python train.py --num_hidden_layers=13 --hidden_size=384 --num_attention_heads=6 --num_key_value_heads=6 --head_dim=64 --intermediate_size=1536 --vocab_size=13763 --hidden_act="tanh_gelu" --norm="layernorm" --norm_place="pre" --norm_eps=1e-05 --positions="rope" --rope_theta=10900.0 --rope_fraction=0.5 --qk_norm=true --attn_scale=0.125 --bias="none" --tie_word_embeddings=false --parallel_block=true --init="uniform" --init_std_qkv=0.0344 --init_std_o=0.00674 --init_std_up=0.0344 --init_std_down=0.00337 --optimizer="adamw" --learning_rate=0.00168 --beta1=0.9 --beta2=0.95 --weight_decay=0.13 --lr_head=0.00996 --warmup_steps=450 --schedule="wsd" --decay_fraction=0.621 --decay_shape="sqrt" --final_lr_fraction=0.0 --batch_tokens=131072 --max_seq_len=384 --doc_mask=true --train_tokens=618300000 --max_steps=4718 --dataset="wikipedia_en"
Each number is 128 + 32 x the weight over the matrix's rms, rounded and kept within 0 to 255. Layers, rows and columns count from 0.

# layer 5 attention value, 384x384, rms 0.0488, rows 168-191, columns 256-383
[[172  91 155 149 126 146 155 130 163 108  87 148 132 173  67 110 108 143  76 138 160 168 209 124  50 126  72  92 164 158 170  85 192 133 129  88  84  95  97 169 172 142  84 111 156 156 128  99 158 173 141 132 153 124 130 112 157 122 130  92 150 127 125 144 123 134 143 108 173 144 101  87 131 136 130 113 150  74 148 122 165 129 125 120 127 108 176 165 133 121 138 155 115  99 168 166 111 141 150 175 131  92 150 157 157 115 155 121 137 108  98 161 136 117 128 153 132  93 119 123 139 192 132 151 101 145  71 119]
 [121 210 130 153 156 192 102 112 124  94 160 130  92 142  77  86 101 168 144 139 153  88 130 140  78 126 127 116 141  88 150 184  61 166 143  96 182 150 124 139 110  87 108 107 105  92 144  88 105 145 165 115 154 119 114 196 150  99 153 162 176 127 116 130  94 109 138 152 103 165 137 124 208 111 117 121 112 131 129 137 126 145 176 127 130 195 121 133 118 126  67 108  98 181 193 119 122 145  90  77 148 175 159  98 197  91 133  54 171 130 108  69 145 149 139 173 152 112 140 123 131 145 175 148 174 148 134 177]
 [167 163  70 121 106 107 161 143 166 122 101 151  54 100 163 125 147  79 104 121 100 158 138 157 112 165 161 145 149 149 159 123 106  97 114  60 123 153 185 132 101 149  94  96 147 170 106 137 154 132 137 175  83 170 138 111  50 162 173 109 136   2 120 141 113 120 133 152  98  84 148 127 153 108 102 110  95 148 151  86 110  98 171 112 110 134 151  97 130 110 148 121  52 140  92 126 129 105 132  46 107 111  98 108 136 121  75 196  89 122  87 145 128 152 174 128 107 193 153 148  46 163  98 141 145  99 142 131]
 [ 60 143 119  45 189 111 153 118 100 130 162 149  81 181 131 127  98 138  88  76 117 141  95  56 137  85 104  98 161  95 132 138 155 138 133 137 152  87 146  71 189 143 122  67 105 125  80 116  99 130 104 103 145  92 130  98 129 129  73 113 128 183  88  94  85 123 121 122  88 105 131 126 172 156 203 134 175 102 153 116 152 120  99  94  97 144 121 138 147 131 101 105  78 131  78 196  58 142 116  74 104 133  90  94 175 139 171 136 157  77 136 117  96 122 182 161  99 134  93 120 113 140 107 139 158 128 157 148]
 [115 146 192 202  97 135  66  91 128  77 167 104 130 145 135 144  82 172 161 148 118  91 107 124 108  76  98 126 158 100  69 121  93 119  99 116 184 171 178 125 141 162 147 126 115 153 151 117  87  89  99 118 101 132 113 194  79  97 114 114  97 133 127 173 174 108 100 125 146 155  63 191  84 110 179 170 106 142 121 143 152  87 127 124 111 185 108 187  92 167 143 126  50 146 101  96 145 109 103 147 165  58 162 134 152 161  57 155  89 145  90  95  84 152 132 109 143 108  88  95  49  46 121 124  82 122 152 111]
 [138 184 153 207 113 120 142 157 111 149 107 127 114 157 108 106  96 161 122 138 136 176 133 108 190  93 130 125  96 146  82 105 173 109  94 179 120 107 140 166 128 147 121 125 162 115 101 159 122 134 129 117 149 104  69 117 106 149 162 126 134 131  94 164 155 131 132 140 134 106 103  93  60  66 112 122 100  81 142 147 125 111  77 102 123 163 157 179 120  94 143 141  98 129 187 122  51 117 117 151 176  98 126 107 120 128 189 154 141  85 132 138 179 146  93 152 112 133 119 135  90 113 107 147 142 147 102  92]
 [141 141 134  92 162 138 124 134 126 149 144 124 130 153  44 144 149 101 109 108 158 115 121 132 114 139 120 167 106 129 147 113  75 162 145 161  84 162 122 127 167 126  83 169 109 166 145 192 153 123 102  82 123 157 129 102 137 105 145 156 166 134 105  82 157 101 152 137 105 126 135 117 106 109 150  77 129 122 118 130 166 177 129 121 114 140 108 160 151 133 122 172 155 113  91  80  92 158 100 155 168 192 106  91  94  65 116 159  94 146 117 126  60 149 138 156 139 171 124  83 169  93 158 165 143 128 131 155]
 [142 104 133 140 137 151  99 127 118 170 139  74 169 127  96  84 133  99 138 138 168 135 162  97  61 128 177 118 136 105 129  55 142  96 137  93 137 103 136 144 144 176 171 141 123 178 124 134 179 157 130 138 105 169 148 140 101 114  95 138  95 157 139 156 118 115  64 124 130 130  92 142  74  95 123 147 115 143 131  91 160  89 219 118 126 123  97 108 131 114  72 143 149 104  79 134 159 109 176  45 131 118 124 134 173 125 169  79 132 146 161 115 179 112  66 137 156  76 107  72 148 107 166 141  95 129  92 134]
 [147 113 126 156 155  88 101 116 160 146 125 169 162 138 156 138  99 160  74 170 144 118 112 198 102 118 110 122  99 131 155 113 160 112 148 134 132 105  51 146  75 156 146 124 113 166 104 154 126 152 173 108 112 153  90 157 156 102 140 126 164 104 110  90 137 118 154 119 150 211 143 131 103 190 134 102  93 149 141 134 139 142 139 100 101 124 144 112 170 155 179  92 132  53 160 141 168 132 129 220 139  77 164 183 104 125 148 115  98 171 102  99 193 109 113 100 123  99 166 136 184 147 100  96 147 145  86 132]
 [ 81  87 163 157 121 138 141 155 132  87  85 120 142 117 161 138 136 136 156 147  83 101 140 152 117 100 113 141 119 145 150 133 110 129 172 204 134 149  94 127 173 153  87 143 117  93 101 174  97  87 104  95  78  93 124 121  70 170 107 124 119 139  95  90 181 107 127 107 197 122 132 118  88 121 149 116  56 118 125 135  80 166  99 142  78 162 118 110 110 188 166 148 186 142 121 162 113 127 133 118 111  83 171  85 188 121 109 180 167 101 126 115 137  50 121 104 133 118 110 149 118 155  93 109 137 152 102 111]
 [134 135  61 109 130 116  95 141 158 135  96 127 109 119 148 142 142 130  73  89 171 184  99 151 139 145 144 191 130 133 152 181 168 161  94  53 142 152  89 117 177 127 139 184  73 157 127 106  60 153 127 144 139 147 109 195 172 158 104 158  63 126  94 114  89 101 142 131 118 100  84 140 136  66 141 149 140 137 142 215 115 101  54 125  93 145 156 150 163 117 105 156  91 156  51 176 173 107 126 118 141 164 164 164 211 139 136 104  77 111 156  93 119 157 119 128 124 102 153 134 128 137 168 126 142 127 182 130]
 [110 152 112 123  71 152 100 183 129 130  90 115 195 165  74 113 111 128  88  55  76 149 169 142 138 131 104  88 131 146 173  83 159 160 118 170  91 140 123  85  80 110  91  77 140 157 168 127 173 168 150 133 103  86  87  96 146 182 165 106  59  89  84 132  91  86 202 136 138 125 122 160  65  89 192 106 135 137 133  86 167  89 165 155 114 108 179  94 165 103 183 109 121 165 116 186 141  98 155 128  48 103 158 121 133 117 129 125 104 142 114 135  92 110 101 133 138 178 163 125  90 122 120 111 107 107 139  98]
 [161 115  98  52 140 184 102 120 156 121  98 108 190 160 157 174 163 139 192 140 176 112 145  93 138  88  55 168 131 100 123 157 142 111 116 105  95  75  96  59  95  94  88  75 147 120 128 123 124 155 132  70 130 105 145  96 103 151 171 140 167 101 113 153 122 130 146 150 159 108 113 105 217 137 133  93 106 168 185 169 160 127 128 159  91  90 165 141 169 115 100 101 103 103  87  92 174  91 170 126  82 162 150 140  94 118 131 126 141 122 131 130  99  61 178 132 148 130  94  71 109 100 109 123 107 120 112  96]
 [142 106  86 136 119 156 134 125 123 159 128  76 168 124 174 101  96 179 134 184  92 112 123 153 115  70  62 135 142 134 159 114 121 104  82 128 116 160  80  88 112 135 206 158 125 117 147 146  25 134 144 128 155 145 136 161 113 177 125  90  97  75 125 134 125 130 140 124 150 110 169  73 129 164 155 139 111 114 105  98 126 135 143 130  96 162 147 154  89 140 127 104 154 129 145 121  98 123 173  88 108  78  97 109 159 166 141 133 126 133 130 135 158 154 179 145 166  97 137 119  97 121 176 155 176 153 124 109]
 [206 183  39 157  79 164  87 151 227  98 114 159 144 133 166 109 163 118 138 111 154 113 198 151 111 152 113 154 127 181 101 130 143 201 112 167 133 126 174 179 167 133  50 109 147  72 107 147 152 180 107 154 163 121 133  63 115 128 121 128 115  74  88 134  98 111 155 146 121 139 130  89 231  72 111 115 135 122 139 142 121 157 126 169 176 171 151 157  89 142 169 104 104  79 120 133 144 145  89  57  93 195 102 113 123 113  62 140 145  82 108 163 129 132 139 126 130 152 119 206 117  89 101 154 109 159  86 122]
 [172 101 105 112 151 121  85 157 144 130 164 138 144 144 115 101 170  82  90 131 137 122 130  95 111 153  77 163  93 131 142 139  90  97 170 135 112 120 180  49 145 139 143  98 125  92 164 107 173 178  96  64 157  28 182  90 152 149 178 115 122 111 181 155 164 154 147  93 112 120 157 147 190 132 121 106 141 161 149 101 147 107 100 110 118 133 151 114 187 133 116 171 151 121 154 189 192 131 118 144  87 144 152 105 153 169 117  78 145 126 161 147 108 113 154 168 107 151 179  68 146 105 151 132 125  85 113 109]
 [132  95 125  89 139 128  94 126 117 157  74 156 127 162 125  94  90 119  60  67  67 117  61 157 154 140 157 148 169  80 178 125 140 155 107 123 151 134  84  65 145 129 140 129 106  88  89 137 120 118 142 112 155 125 115  62 136 147  82  99 100 101 128 109 129 150 172 131 141 159 194 129 148  94 165 139 173 156 169 132 137  75  38 144 141  87 122 125 163 136 132  78 138 149  82 123 123 114 108 190 140  94 116 128 148  91 158 130 170 133 124 111 123 146  61  98 116 145 121 158 116 204 107 152  83 138 107 175]
 [107 164  96  92 191 172  84 136 160 110 115 102 124 130  85 101 137 152 144 121 139  73  75 153 222 125 104 118  14 108 111 137 103  84 108 119 143 124 156 149 110 132 123  79 144 118 135  46  97 153 100 137 175  65 131 147 159 186 175 133 121 116  98 160 114  68  93 111 131 124 142  72 171 108 175 136 121  93 162 172 155 112  91 132  69 186 131 172 159  64  76  75  78 116  84  87 131 125 111 141 149 107 143 138 140 132 166 127 144  85 108 101  86 173 134 154 164 212 138  57  58  99 153 135 127 135 151 124]
 [178 156 106  81 131 168 143 151 146 143  92 117 108 112 141 113 132 103 119 118  69 134 165 152 177 134 162 121 154 127 171 170 107 131 117 151 199 166 146 157  65 132 176 133 159  93 106 148 129  82 154  95 135 129 156  68 138 138 189  84 174 102 161 159 136 194 141 140 100 143 172  99 120  93 112 123 142 125 136 126 176 116 161 167 127  86 163 154 136 126 129 178  95 102 172  39 113 121 151 126 107 112 106  94 105 135 143 134 139 128 101 139 154 151 147 100 114 123 119 179 133 189 102 113 161 143  67 125]
 [104  96  99 120  98  82 112 170 145 169 133 142 125 154 159 132 141 166 164 132 128 153 171 136 141 138 140 129 129 129 167 114 128  83 148 160 131 160 165 169 120 136 160  88 154 127 134 156 162 148 117 115 107 174 114 175 150 125  76 118  98 165 170 156  60  99 123 141 146 133  57 115  52  65 141 163 134 138 111 131  95 131 127  93 115 145 129  73 114 111 170 121 124 116 111 140  80 161 144 104 169 140  96 138 104 136 175 112 124 135 149 130 163 165 168 149  96 129 126 110 138 116 103 109 137  84 114  94]
 [119 117 128  86 139 123 143 168 153  70 130 222  72 166  82  90 200 145 151  72 163 107 129  86 135 148 145 173 150 112 157 131 151  98  91  67 150 170 169  88 168 123 115 153 114 110 126 117 110 114  99 145 147  66 105  93 139 183 125 126 118 166 127  97 134  83 112 160  60 150  95 112 189 101 141  90 113 132 161 191 118 144  57 159 130 133 161 143  83 100 125  96 108 120  71  90 136 122 135  70 133 142 104 128 132 111 171 130 128  81 122 166  98 134 166 123 149 198 122 138 125 135 142 107 141  89 134 134]
 [162  69  83 156 141  43 104 109  82 165 110 161 131 140 153 147 133 183 104 126 177 149  99 141 153 144  45 134  67  97 175 141 115 108  88 148  95 157  87 175 118 149 194 120 145 109 105  67 108 146 117 144 127 160  85 157 168  37 157  92  90 102 173 147 126 110 146 128 125 156  75 137 121 150 109 141 145  82 149 127 150 126  98  75 127 139 129 149 113 131 157  97 168 128  86 198 103 100 127  89 194 180 149 124 104 147 130  94 135 133 124 106  98 152 168 163 115 112 116 103 111 173 112  94  97 153 143 148]
 [145 161 158 210 146 139 171  85 191 159 141 183 136 138 125 133 167  93 206  36 128 171 127  82 128  89 108 131 108 108 138 129 124 149 141 148 139 133 102 180 107 102 175 189 123 141  80 100 143  83 125 110 120 151  97 175  80  31 166 158 125 137 169 114 177  78 145 154 123 177 103 120  93 134 102 138 128 112 106 147  90 180 109 120 150 184 100 114  82 114 114 170 156 134 133 169 139 112 126 150 149 124  87 154  99 106 151 102 121 132  69 171 103 148 151 121  80 101 123 140 139 131 133 126 172 155 119 155]
 [ 87  65  65  92 192 150  99 120 144 147 141 114  90 169 142 122 113  98 162  58 109 111 160 107 181 108  65 168 109 112 118 110 179  94 105 152  70 116 104 143 166 102 129 104 130 165  94 109 135 153 105 126  94  98 125 108  71 142  73 144  79 137 126 110  58 134 112  95 101  83 150 137 105 114 103 133 173 142 115 106 130  97 118 163 158  75 144 208  91 111 120  99 124 201  78 147 125 139 118 107 117  47  55 132 125 105 145 131  86 140 129 131  83 155 133  93 129 176 108  74 141 131 115 127 119 103 187 178]]
# layer 5 attention output (transposed), 384x384, rms 0.0469, rows 168-191, columns 256-383
[[143 180  50  88 125 143 160 131  96 146 174  99 107  90 163 121 130  45 121 169 118  83  48 106 185 118 186 109 147 100 129 168  93 130 148 126 133 124 153 126 139 130 162 178  91 110 194 139 187  75  54 139 113 127 122  84 125  93 151 109 110 138 132 128 104 162 105 162 146 144 115 142 130 107  57 110 144 213 145 115  85 126  63 120 123 121 133 134 115 134 121 125  65 147  48 122 118 131 106  56 161 157  59 104 116  94 121 120  65 187 116 158  90 100 128  97  78 161 111 101 152  88 130 128 126 110 143 141]
 [166 128 129 132 157 138 139 112 194  95 106 143 109 138 154 152 155 128 117 104 155 106 179 121 120 125 156 207 134 163  77 111 190 119 132 147 139 171 120  94 177  87 119 159 196 135 137 130 164  90  64 161 104 136 134  26 135 172 110 163  82 185 123 119 121 108 145  95 129 104 121 122 117 132 119 189 118 127 131  99 124 148  85 132 155 126 184 140 158 136 146  84 157  21  89 130 140 127 206 141 131 111 115 205 111 103 107 102  94 125 154 151 142  99 128 126  47  81 143 137 105  83 107 103 136  81  82 117]
 [101 166 135 124 183 121 132 127 132 137 115  73 155 182 120  98  68 114 132 152 110 131 105 138 114  97 111 139 101 107  45  93  99 109 102 170 178  95 151 137 174 141 136 120  97 128 128 149 105 120 152 134 118  90  99 161 189  93 129 100 136 202 133 123 161 120  52 150 146  86 123 146 106 204 134 161 109  68  54  49 131 170 115 132 119 130 137 116  79 168 108  99 168 219 156 136  92 179 162 158 113 195 116 121 116 108 121 152 110 136 154  71 163 143 105 128 159 108 101 111 145 150 167 120 144 125 110 121]
 [178 155 150 114 106 199  88 140 128 145  75 125 138  86  55  80 154 131 198 129 150 190 121 161  93 175 140 159  96 117 115 105 147 133 103 147 123 157 127 146 136 119 103 141 213 138 192  95 136 110 137 136 141 140 151  86  99 109 154 102 184  88 120 168 149 116  97 137 124 147 137 144  95 119  88 121  37 159 109 147 100 168 117 198 117 110 178 134 101 148 130 125 145 178  78 142 151  98 127 154 160 127 117 142 161 131 143 122 125 129  97 116 150 121 107  94 137  76 163 146 144  92 139 186 162 104 157 125]
 [152 103 147  69 108 126 108 140  89 135 105 183 179 129 100 104 152 137 122  98 147 158 128 113 127 120 201 104 147 155 170 129 216 172 148 123 172  80  78 111 143 118  88 100 184 130 136 121  58 149 109 116 147 141  87 138 113 147 140 157 149 134 148  96 126 160 166 101 125 105 164 134 191 154  97 129 131 142 145 135  73 111 130 139 100  93  97 114 126 128  97 110 194 152 170 120 122 129 130 136 126 132 145 154  88  95 138 121 172 127 148 122 103 118 119 162  99  99 159 150 135 125 107  79 102 124  99 173]
 [134  99  93 100 124 100 132 147 116 144 135 148 195  91 139 121 104 133 129 129 103 117 101 111 139 141 115  95 141 141 146 132 124 153 181 125 113 108 154 145 128 176 138  87  77 143 119 132 147 129 116 103 142 166 168 174 111 115 103  74 104 175 133  96 128 144 113 167 164 168 132 109 108 170  94  52 140 167 113 103 125 172 154 111 139 105 109  82 100 197 125  89 166 157  98 155 138 116 126 126 141 148 104 127 151 122 109 118 122 139 136 152 114 107  85 119 115 126 135 141 190 146 159  93 103 121 180 181]
 [130 129 123 127  52 146 175  84 166  86 129 159 166 137 212 134  68 143 120 128 125 145 151  87 165 139 116 109 113 186 118 114 141 107 159 121  93 147 138 127 109  68 191  96 131  95 136  87 118 115 176 147 107 185  85  96 169 116  61 144  86 161 153 152  97 156 131  84 128 129 122 131 168 170 112 151 121 156 113 176 130 105 144 118 134 113 110 124 144 148  85  79 131 172 134 151 135 133 219 114 105  88 124 108  97 114 120  94 135 132 132  77 188 104 132 134 151  70 138 186 124 127 123 107 151 142 117 130]
 [ 95 121  91 175 125 156 130  81 124 162 154 183 131 152 191 130 156 134 159 165  79  99  70 124 165 142 143  99 152 179 164 105 105 127 127 124 162 123 130 130  98 169 119 149 106 111  84 112 133 104 131 150 122 100 138 173 133 150 138 122 143 120  77  95 157 115 151 182  97  85 172 127 129 121 151  91 148 138 131 106 119 133  78  83 110 141 124 134 161 128 133 100  86 160 119 142 167 104 142 101  98 101  72 142 126 112 118 134 157 118 158 143 112  95 159 120 142 191 132 161 123 149  96 121 135 179 138 107]
 [105 182 127 104  90 141 172 182 103  97 143  25  61 142 106 132 124  61 160 140  94 127 130  92 148 145 153 132 152 155 134 166  89 128 128  96  96 151 138 122 132 135 131  82  77 140  83 129 175 104 106  94 104 123 147  52  99 143 168 107 125 125 124 151 158 132 171 126 117 108 127  56 150  93  60 102 197 135 181 159 108  98 109 122 168 123  99 183  90  89 140 178  88  56 124 116  33 124  81 110 112 113  96  92 149 131 103 170  79 131 162 174 104 164 145 171 140 166 108 161 142 133 107 103 124 131  84 137]
 [156 185 126 123 157  96 117 103 165 140 160 144 166 158 186 101  42 135  96 107 146 131 122 126 122 150 120  40 126  87 159 154 111 122  86 119  97 107  99 141 144 154 140 130 122 164   1  88 150 161 145 158 175 127 180 181 114  86 105 140  95 128 155 141 123 135 101 158 116 144 130 153 158 125  69 106 128  82 141  99 170 121 135 127 158 149 120 137 116  94 139 148  86 206 131 128 130  69  87 147 122 129  97  94 152 108 123 115 111 158 186 128 107 149 167 147 125 141 122 145 131 148 148 143  95 170 136 141]
 [133 165 180  52 162 149 100 165  83 107 124 150 143 116 110 114 153 168 181 141 163 115 163 133 122 185 116  18  92 168  87 143 148 160 116 183 133 121 104 132 141 135 102  91 181 140 182 157 155 108 117 193 122 105 111  91  93 120 116  82 192 146  96 138 145 168 103 106 145 115 105  86 115 147 160 125 138 143 166  49 114 167 185 137 142 119 121 103  86  85  99 128 140  47 169  50 105 146  64 180 142 123 145 176 109 135 113  87 125 142  86 176 172 145 160 139 112 101 104 115 121 123 109 110 159 154 112 146]
 [102  75  73  90 151 151 158 116 122 111 120 129  43 123 169  90 124  62 130 179  76 104 146 185 114 146 137 164 138 148 117 131 140 123 133 118 113  70 174 117 169  32 127 146  78 101 142 118 119 105 114 156 128 126 158 114 112 111 115 120 179 110 127  70 174 176  77 134 143 144 147 143 186 119  78 105 112 149  84  98  71 116  99  98 134 121 134 129 134 146  91 166  76 146 198  69 118 123 107 115 155 221  60 113 133  67 151 177 128 156 134  86 144 125 119 146 159 112 139 127 115 139 147 177 152 143  71 158]
 [139 152  78 178  91 114  87 121 155 195 150 102 141  77  75 106  90 126 103 156 121 126 139 109 141 163 159  85 155  88 178 147  75  73 170 129 129 170 151 140 174 160 135 121 140 158  60 152 143 111 107 181 115 133 140 152  99  89 171 171 121 125 143  94 135  93 123 136 164 120 168 156  56 130  99 148 112 108  80 103 135  80 132 112 140 162 132 142 105 108 158 104 119 153  90 121 130 123  77 172 130  99 138  59 121 149 122 148  95 110 141 143 135 207  81 120  53 128 141 109  98 186  90 135 151 117 123 180]
 [131  93 135 101 158  68 103 152 132 174 121 144  92 112  90 116 133  97  27 103 120  92  71 144 124 208 184  84 128 128 138 128  73 174 102 140 141  66 184 135 176 146  60 150 136 129 102 158 179  73  71 154  66  78 124 120  86  81 167 122 155 177 112 158 151  99 138  99 136 136 102 121 122  84  99 152 104 109 174 135  80 148 135 167 153 125 150 166 120 159 120 106  56 115  79 152 133  68  67 148 120 175 136 140 135 146 108 133  78 119 155 178 114 131 156 144  83 149 100 105 122 164  95 133 104 116  72 171]
 [128 110 153  60 182 129 108 109  71 148 120 104 158 148 116 137 142 125 165 175 153 177 116  85 175  98 163 120  90 150  83 100  99  77  91 153  77 162  84  74 145 163 117 123  96 152  86 138 112 118 143 167 149  95 127 205 165 119 117 105 202 200 111 108 112 129  79 150 132  86 111 131  52 218 117 150 116 105  79  93 111 100 126 101 127  75 225 105 181  95 116 120 144 125 154 113 169 150 163 171 175 117 144 136 133 154 139  77 132 164 163 112 198 116 118 103  79 121 124 101 132 118 135  48 170  88 255 134]
 [150 130 154 161 131 152 150  66 122 140 132  98 112 143 187 118 137 111 123 102 158 185  74 150  92  90 169 153 132  95 124 124  79 143  93  76 136 118 124 131 156 128 150 143 156 130 124 137 116 143 149 112  81 148 139 143  67 129 127 119  81 107  94 120  93 139 111 138 123 115 182 185 107 168 101 117 110 119  88 130  98  71 105 136 151 141 231 145 112 108  53 130  74 208 112 151 160 124 159  75 181 115  96 103  89 106 126 136 182 172 122  80 101 137 158 137 147 131 112 128 120 104 123 140 124 204 122 147]
 [175 195  75 103 140 154 163 133 148  66  90  50 114 138  93 165 154 123 155 137 149 132 202 130 115 113 132 140  99 128 111 165 124 119 100 115 129 146 147 177 228 182  63  86 132 136 156 157 196 135 164 127 127 137 103 147 149  88 168 154 151 164 125 107 110 123 143 126 154 168 110  63 155 123  97 114 147  71 131 135 125 184 138 159 136  99 157  82  86 121 125 167  94 132 141 132 138  99 101 119  96 161  93 102 118 132 146 115  57 121 179 172 168 137 133 142 147  55  87 152  73  91 134 140 117  79 155 128]
 [131  67 117 142  86 123 134 112  96 196  96 178 141 146 120 126 147 156 155  97 174 181 172  96 115 151 125 114 181 128 136 138 189 163 172 151 122 105 130 111 205 155 127  91 198 170 180 155 158  88 123 175  97 135  98 105  82 133  97 106 129 133  88  97 145 107 130 136 115 157 132 147  93 131 109 118  46 179 138  86 116 130 115 152 175  90 149 132 112 189  92 104 187 110 174 158 153  84 193 130 153 137  56 184 139 122 139 109 153 120 181 136 166 144  84 118 100  28 162 154 169 177  80 158 164 123  90 167]
 [108 113 128 162  99  16 185 162 169 148  99  38  97 184  94 124 110 149  94 164 105  94  90 113 143  75 116 171 104 100 102 130  89 134 118  90  85 104 136 132 130 201 127 133  42 107 124 147 134 116 152 101 116 150 152 193  94  64 130 118 118 140 109 111 130  69  95 164 177  94 104  96  92 133 141 107  92  95  81 143  89 162 135 114 150 127  97 112 122 163 143 137 146 189  95 205  96 112 138 146 132 155  95 105 177 187 108 140  56 115 183 141 147 132 107 127 147 100 122 141  87 142 185 119 119 120 142 102]
 [ 87 150 159 130 173 101 155 118 111  76  85 139 128 140 115 104 129 120 134 170  91 132  67 128 112  98 113 118 135 166  78 107 122 134 150 112 153  98 123 129 109  97 129 179  81 144 144 117  84  99 157 122 127 129 160 117  72 150 168  81 132 107 134 109 189 108 189 127 123 112 138 159 109 140 121  84 145 130 136  83 154 119 140 145 117 144 117 177 117 121 106 148 155 139 176 139 140 155  99 116 117 106 136 121 161 110 126 175  89 131 124  72 117 107 125  98 185 105 141 146 139 131 125 121  90 169 105 150]
 [186 116 121 147 136 135 111 127 114 137  61 116 147 102 169 167 106 163 139 137 115 171 125 113 163 113 124  91 152 137  80 191 136 139 163 197 111  98 121 134 124 152 127 135 140 119 206 145 134 155 131 163 133 120 119 104 136 144 140 159 208 140  88 149  79 168 128 136 157 118 143 154  83 111 169 154 114 138  76  73 117 139 135 127 109  79 139 113 162 170  84 130 152  98 114 121 155 142 153 156 127 124 125 143 119 139 130  99  92 129 120  72 155 130 138 106 150  50 128 145 128 132  69 138 162 124 125 120]
 [102 122 163  78 122 152 129 119 144 144 109  91 107 102  87 139 114 121 166  86 199 161 137 128  96 133 171 108 141 192  78  85 142 144 108  96 147 135 165 117 119 106  76 116 145 131 177 168 151 107 118 130 143 127 130  78 130 129  94  84 121 182 130 177 123 148 153  62  90 119 135 106 154 142  78 146 149 186 112 140 117 131 124 134 105 101 162 156 125  63 125 152 123 131 169  70 118 174  90 100 116  85 151  88 122 147  89 151  85 111 121 162 178 107 174 119 127 116 113 134 151 133 145 160 135 110 162 109]
 [103 124 131  88  79 171 101 117 127 106 198  80 151  76  74 128 112 194 149 205 126 104 131 128 101 117 185  88 157 165 138 146  82  92 108 111 150 191 123  83 129 170 120 143 115 107 104 152  90 157 120 102 123 103 172  85 148 175  98 132 104 160 131 162 113 150  95 124 131 102 167 116 158 151 140 122 165  97 185 103 160 157 105  97 119  93  83 161  89 124 204 107 115  83 124 113  68 157  99 128  97 114 203 130 128 178 116 138  84 128 175 119 117 115 100 109 114 125 126 177 120 162 108 108  96 115 101 101]
 [121 113 131 151 107 124 151 128  92 113 112 162 189 150 112 120 157 124 141 166 187 145 100 159  94 194 147 115 112 137 134 109 118 209 116 146 121 128 126  49 131  86  85 105 128 112 176 134 106 120 121 172 158 137  71 137 167 161 133 119 141  83  85 119 148 130 143 186  99 187  97 191 127  60 204  83 108 133 162 147  77 148 129 126 105 172 113  84 125 119  98 160 146 119 146 112 144  81 111 126 135 193 185 153 157  64 132 139 149 133  89 151 177 147  98 134 122  99 141 140 102 127 109 124 172  70 160 115]]
# layer 5 attention query, 384x384, rms 0.0695, rows 192-194, columns 256-383
[[154 131 119 162 208 137 147 155 169  83 111 119  66 179 165 127 100 162  93 168 127 112 121 152 139 134 124  96 170 117 152 124 121 146 152  95 135 119  97 157  99 122 137 117 128 102 148 153 192 156 108 121  93  92 154  83 167 125 131 167 154 162 163  80 149 122 137 170  82 117 118 109 149  87 119 178 126 107 127 136 175 157 164 103 105  99 115 100 123  97  80 101 183 157 118 126 131 119 101 133 123  90 184 128 153  61 104 184 152 106 144 178 151 141 108 110 149 102 150 143 161 141 143 118 121 160 148 132]
 [130 141 120 128 143 134 115 105 130 115 128 146 139 140 123 127  95 120 111 162 110 167 112 149 121 142 113 132 104 125 153 145 150 167 145 121 130 140 109 140 154 144 132 122 148 144 173 114 157 144  96 155  95 157 124 105 125 111 152 163 101 121 154 126 130 146 153 151  84 117  94 110 147 177 146 164 154 126 142  84 118 126 109 113 121 137  69  93 143 103 105 120 129 162 127 115 139 111 134 141 168 160 122  98 104 142 101 156 143  97 154 133 118 131 137 143 118 110 143 118 125 125 146 124  76 111 146 104]
 [143 123 148 150  86 138  80 120 127 126 150  95 124  97 127 121 131  89 159 100 136 122 140 119 161 163 135 167 105 109  56 110 104 116 112 115 174 134 126 145 133  90  82 131 108  94  84 136 109 113 129 145 145 164 113 112 119 115 115 102 131 114 101  87 142  82  99  89 131 140 148 151 143 101 106  96 121 121 126 165 105 128 139 100 127 124 141 155 167 121 151 112 106 114 173 132 157 140 113 122 146 129 122 126 108 158 143  71 156 148 176 122  54 100 141 122 154 146 123 142 154 128 121 156 116 136 125 123]]
# layer 5 attention key, 384x384, rms 0.0676, rows 192-194, columns 256-383
[[164 184 198 107 177  98  94 178 168  58 164 104  94 170 102 100  89 113 162 139 125  99 121 164 140  84 123  97 135 200 168 142 119 111 118 128 128 109 113 132 130 163 152 136 156 169 156 114 123 199 123 134 100 131 175 163 175  98 153 159 136  98 161 111 131 175 144 128 118 129 101 102 151 116 127 146 126 152 185  78  81 110 129 119  80 126  96 147 113  84 164 116 128 162 132 147 101 143  70 132  42 149 119 130  93  86 102 119 150 108 161  99 158 151  41 134  50 130 129  96 115 111 117  87  79  95 199  87]
 [152 203 255 151 228  89 176 180 160  89 115 121  62 136 124 112 164  80 169 185  89 136  42 151 151 129  80  95 112 193 109 192 181 132 195 148 126 111  86  69 125 203 117 105 143 145 234 109 133 131 107 171  71  99  81 183 147  54 134 173 122  95 178 110 137 183 102 135 125 120  69 138 141 141 150 171 169 109 127  96  63 137 110 163 126 125 121 176   5  84 192  89 177 155  72 118  93 142 108  59  71 134 135 128  71  84 167 162 167 113 205 126 164 149  83 127  72 142 113  90 100  86 102 102 174  52 178 129]
 [116 103 121 171  76 132 136  80 121 173 139 135 162 104 131 154 138 166 127 100 116 146 134  81 175 136 153 158 146  74 127 128  88 104  69 105 104 150 122 161  98 116 136 133 116 132  47  86 137 119 156 112 141 148 153 108 105 160 112 103 120 140 146 162 114  99 148 124 124 134 147 124 109 184 163 106 102 129 111 134 153 105 145 128 158 132 145 155 163 127 107 129 159  76 107 154 128 129 130 114 182 125 124 105 128 145 111 120 132 183  50 149  94  79 175  98 189 121 129 164 143 140 146 145  66 158  83 149]]